config.toml
num_hidden_layers = 16
hidden_size = 256
num_attention_heads = 3
num_key_value_heads = 3
head_dim = 128
intermediate_size = 1024
vocab_size = 8192
hidden_act = "gelu"
norm = "layernorm"
norm_place = "pre"
norm_eps = 1e-06
positions = "learned"
qk_norm = false
attn_scale = 0.0884
bias = "qkv"
tie_word_embeddings = true
parallel_block = false
init = "uniform"
init_std_qkv = 0.0368
init_std_o = 0.0457
init_std_up = 0.0526
init_std_down = 0.0526
optimizer = "soap_variant"
learning_rate = 0.00586
lr_mult_qkv = 0.7
lr_mult_o = 1.14
lr_head = 0.006
max_grad_norm = 2.0
warmup_steps = 200
schedule = "wsd"
decay_fraction = 1.0
decay_shape = "linear"
final_lr_fraction = 0.0
batch_tokens = 32768
max_seq_len = 1024
doc_mask = false
train_tokens = 272200000
max_steps = 8307
dataset = "wikipedia_en"
Each number is 500 + 40 x the weight over its row's rms, rounded and kept within 0 to 999. Layers, rows and columns count from 0. Numbers have three digits each. The size before them is the row's rms in percent of the matrix's.

# layer 6 attention output, 256x384, rms 0.0457, rows 0-14, columns 0-191
105:439487576416501463509468536577470450556469500506399506450520533506538530519477527486507501494522539451503470498480477524403519474544531527575500413483496447547524577461419509457518468429499461483462464571538479551515512491516481574471484527442478523537529498510490549508510510488536551472516448543530493532514479563565524500506474533509516492434504468519464496557560421540506541444502498463570510503574499500432542495471528451462467468520564475502548532538510474473546485500523444542531514450520592555544559440482420409488502499512502593456532442540477483526482488488522480492
105:528472540438484442511438528600461484523493510455456527519438500540537408495487542496483501460480490482511516567506544503523506469570518573483503512439554496526475439512495492493476469555532463521525468496460541537466371488481607522578531480508564432582486487551518477479478488492531450492577451509455532451485452519493508502475474462489555479471548407605544490469492489526482459487447467484535542436490447470541561517484500448477521481572494537465548505462451477451476560491454436494503475513525525433486499472490451485497524562479525504515439505499497466544540477474535456445
100:496523533533540449447471493488477480567494519534496507487499586577491492456470524481552425490492449493484436480516435574513492477478472438561533482533515433540518586565487514486465599454441587474497537446540552515490510519465530481458494484536528570473481485540454514549527471458547518530508493505480457440485503611566530518531558510565539481523532522553479582476517444530543524429574515517551489511490504411460579505451431550463461494499497497463594557486564464507471533504477501514485537508483520518497577541450520490486589488537492505523508428469548515615456457480489513431
104:478517524450492481483478496546557484477503521506551493465457561466545505603525514485443506498534451493494437454520534551477540404556505475519501513548512478506513432452568475479459486484486473429541584480458484478413472459509457455540484532481447585579517457547454485485494465540458490458521545504481449500514525439481516520528503514445526542483500481486532526531512514493539454494485492520480446480450465417471501514417497420425460511496529487564465464492528460518462476489488486509534580458550465492492532433591527489548578483452530505544518508498542527472511547510414477468
102:528449499548526451532479477478511508436442499525511455514496541508513562519463423449460523479475424447545574465539490531552493555522470460491430508528480486461583437569502505620488476569490580513434540494542481478544459493497536505532430443601552496552532521577478531520504509493511507490541500511545492454578513457513435482444525513452463517532505511478569542482497482511526495478573489453537494529428538446569534467485468494500538533574494490558456465464514453526512490448540497432496570489483473492537514541519547500565449528494509436518523526567516464491527508512502552458
100:486507540506454455487473545451442450469524468491496513540548475465495471489565557464519518418472604491535473471491610470433385505524505479500519472458523506513483570495518497534532495454512502550519524552535560451475549520477495529541477503546464522503480504555552494476509566450431502544484553513488510533489485454549555527523557446501468514435534426568512516475502490496503493584541547575495588459458480506488511566492533615417550492529527461487461506442511490470531521540559539514579525483486458518501511431488472447558461565446482513527452478479541514532515477505425591437
097:473515541534412578509479537492437549532493554433478435589543499507466506585461440527508516527502485543483533445480546498499445504494554499513470511430564535513471494543453476536503532500486525506505492540446511497495446457510537551463530515539530499507473503462465631493497535578474407510491474473454507395504483534546479496516476479487524475490472463460459474522484494500561406494508521519528474477493559554479518511524450570535467518471473540478460443517495526522469538560541488529477492421495454547497464554524438554507518525468471510435474478540482431525487481476518543526
107:449494508498509512499514562457512502539495532525468509641505480491456495534482483477478584473519459418513531526482470555445500488434475568530510514474526483559486536555451514575547536560536470500581445520472490507560485491389558554550528461425516487502495448535472451480514541518460505461518453536463484531424439514523501478400502490480481480560537436487524435527491519502507558588565533497556428521442508482466546409557512524519509551509469470517477450500529475539449504455549485543482491500485533488506503561559474506480508512444474533465531508532490551546481489487456503526
105:505527544450461535515478492543459466491508529525534516438509528445515488477451530539543431583542453443431451588558562565448408480476487501566575515584497522511526538469539428442446440464443456586531509459481525545488440474482493467467496486504531510583514480424534532543492478520517476500476527474539601515547489523469502518532455524496486444527461507557469454438567525499432494533569517487468506526491502453446506541539484440406526523543519494506497506507490513471507524431557508491529459552506509464485508464510452472514503462606504525494503545489459459411557562505538449538
099:471444547526460502470489472462490538544527506504521559533473486501490493528549538535499549543584447566544482573506519495422537483524505518443476423444468482518462435523493490526444516527566477533459554532505526492423565477561512488511568476499464538494472540458449473552477464630527560489515590515468553466479467461558545551540477546431402513438480465479459535481502397529463504547547495504487509498472536509527496550471512503517453498498511552516437458518455492516492499599573464560541456570481511522513477527430561458410440493525478475531499527526510445509497415543484502521
108:482494474514471504529478554575500556524462426539449584481570447507523509545538576409591487499521518460439536515515541514510513580529519561457462558461524441468552502575495519457478508455464456543505508514450512440571583467519477565465550450547482500537462546522503527396521455449556541506485456487487481497542511488488438494527514510491552507509542474534568452557496464526449476490515500504526533440433520491464554426506529498513420449522475502482439506467439561468512577488571524513512460479477464510478493458556462460540551528464603533540481461513530553510505487542502520494
102:452476475508436472470545533430459488524480455506455624584524493543630537508512536512470559555553521557530583526460481496489399564536511470535493454494492440528504490540501555491493506576461542495509446511486589508493501505585448506500492577498450467498427526537547470523489495481555567481484541559485519486519612502457555469504512526487524505568484453515537515477418481462554476530545543473588497565491504542550557499545508534503503430532471515459508511509471445533505500478449523561498516476547544544476519468415481553456572507484502445522487526488529505452526455497516513478
101:468436506487528475477527549506550500517576496497500592507479496499332515559486496480488524594516513483465511445505442465490507491447460540507474467534447556501449521488535495484502501495450449485555546527545540522532479518543498529499471535499526478532482496559543450471422447475494552542499450438502546520407570567492622453491500487480534559483528480478508480474531564555511479421524509468529495545474496506533467474543563505466516507502497503522452485512489473498475560461481426554543507569525467526477495514553461512415446458384500509462533454459551564533524517456513558564
100:495535577569499532504479507446523491520482526555483531540459466491546451496505474507510531463582498513512456522565485465447499557543445485525509514436537406472534546573480463514497465421545457529532471494445432517487460463472533454562570483557538529464493441552456610476495528439532440511434525501526544476458497514537482479470466462439489460457491553458546601535414463518506548509522474481467493496550512454412436511509436504438478462527483540449515462485511436486494485515553584550501510521479483515438522472487418456472539520455563491464511478492495527474497479468442473486
100:504495409448495515471552480458431502561553485484490534465543506468510566533476525460512494483518481463544548500466497479491530480503491481492472486467521543496471520525499498503446574519535527530575561491542560509548491515534539534490497472459494539587495531494468566475436492586523506509494496486489526558513519530529477494496454451496535556469516519508483498446551498603477592437500477429574507508466437454514535508479513466453470506510511467522475492478527559463477495463473524511550452513498490500523504491553489533481453443407513521467506554554466460521539502525526458520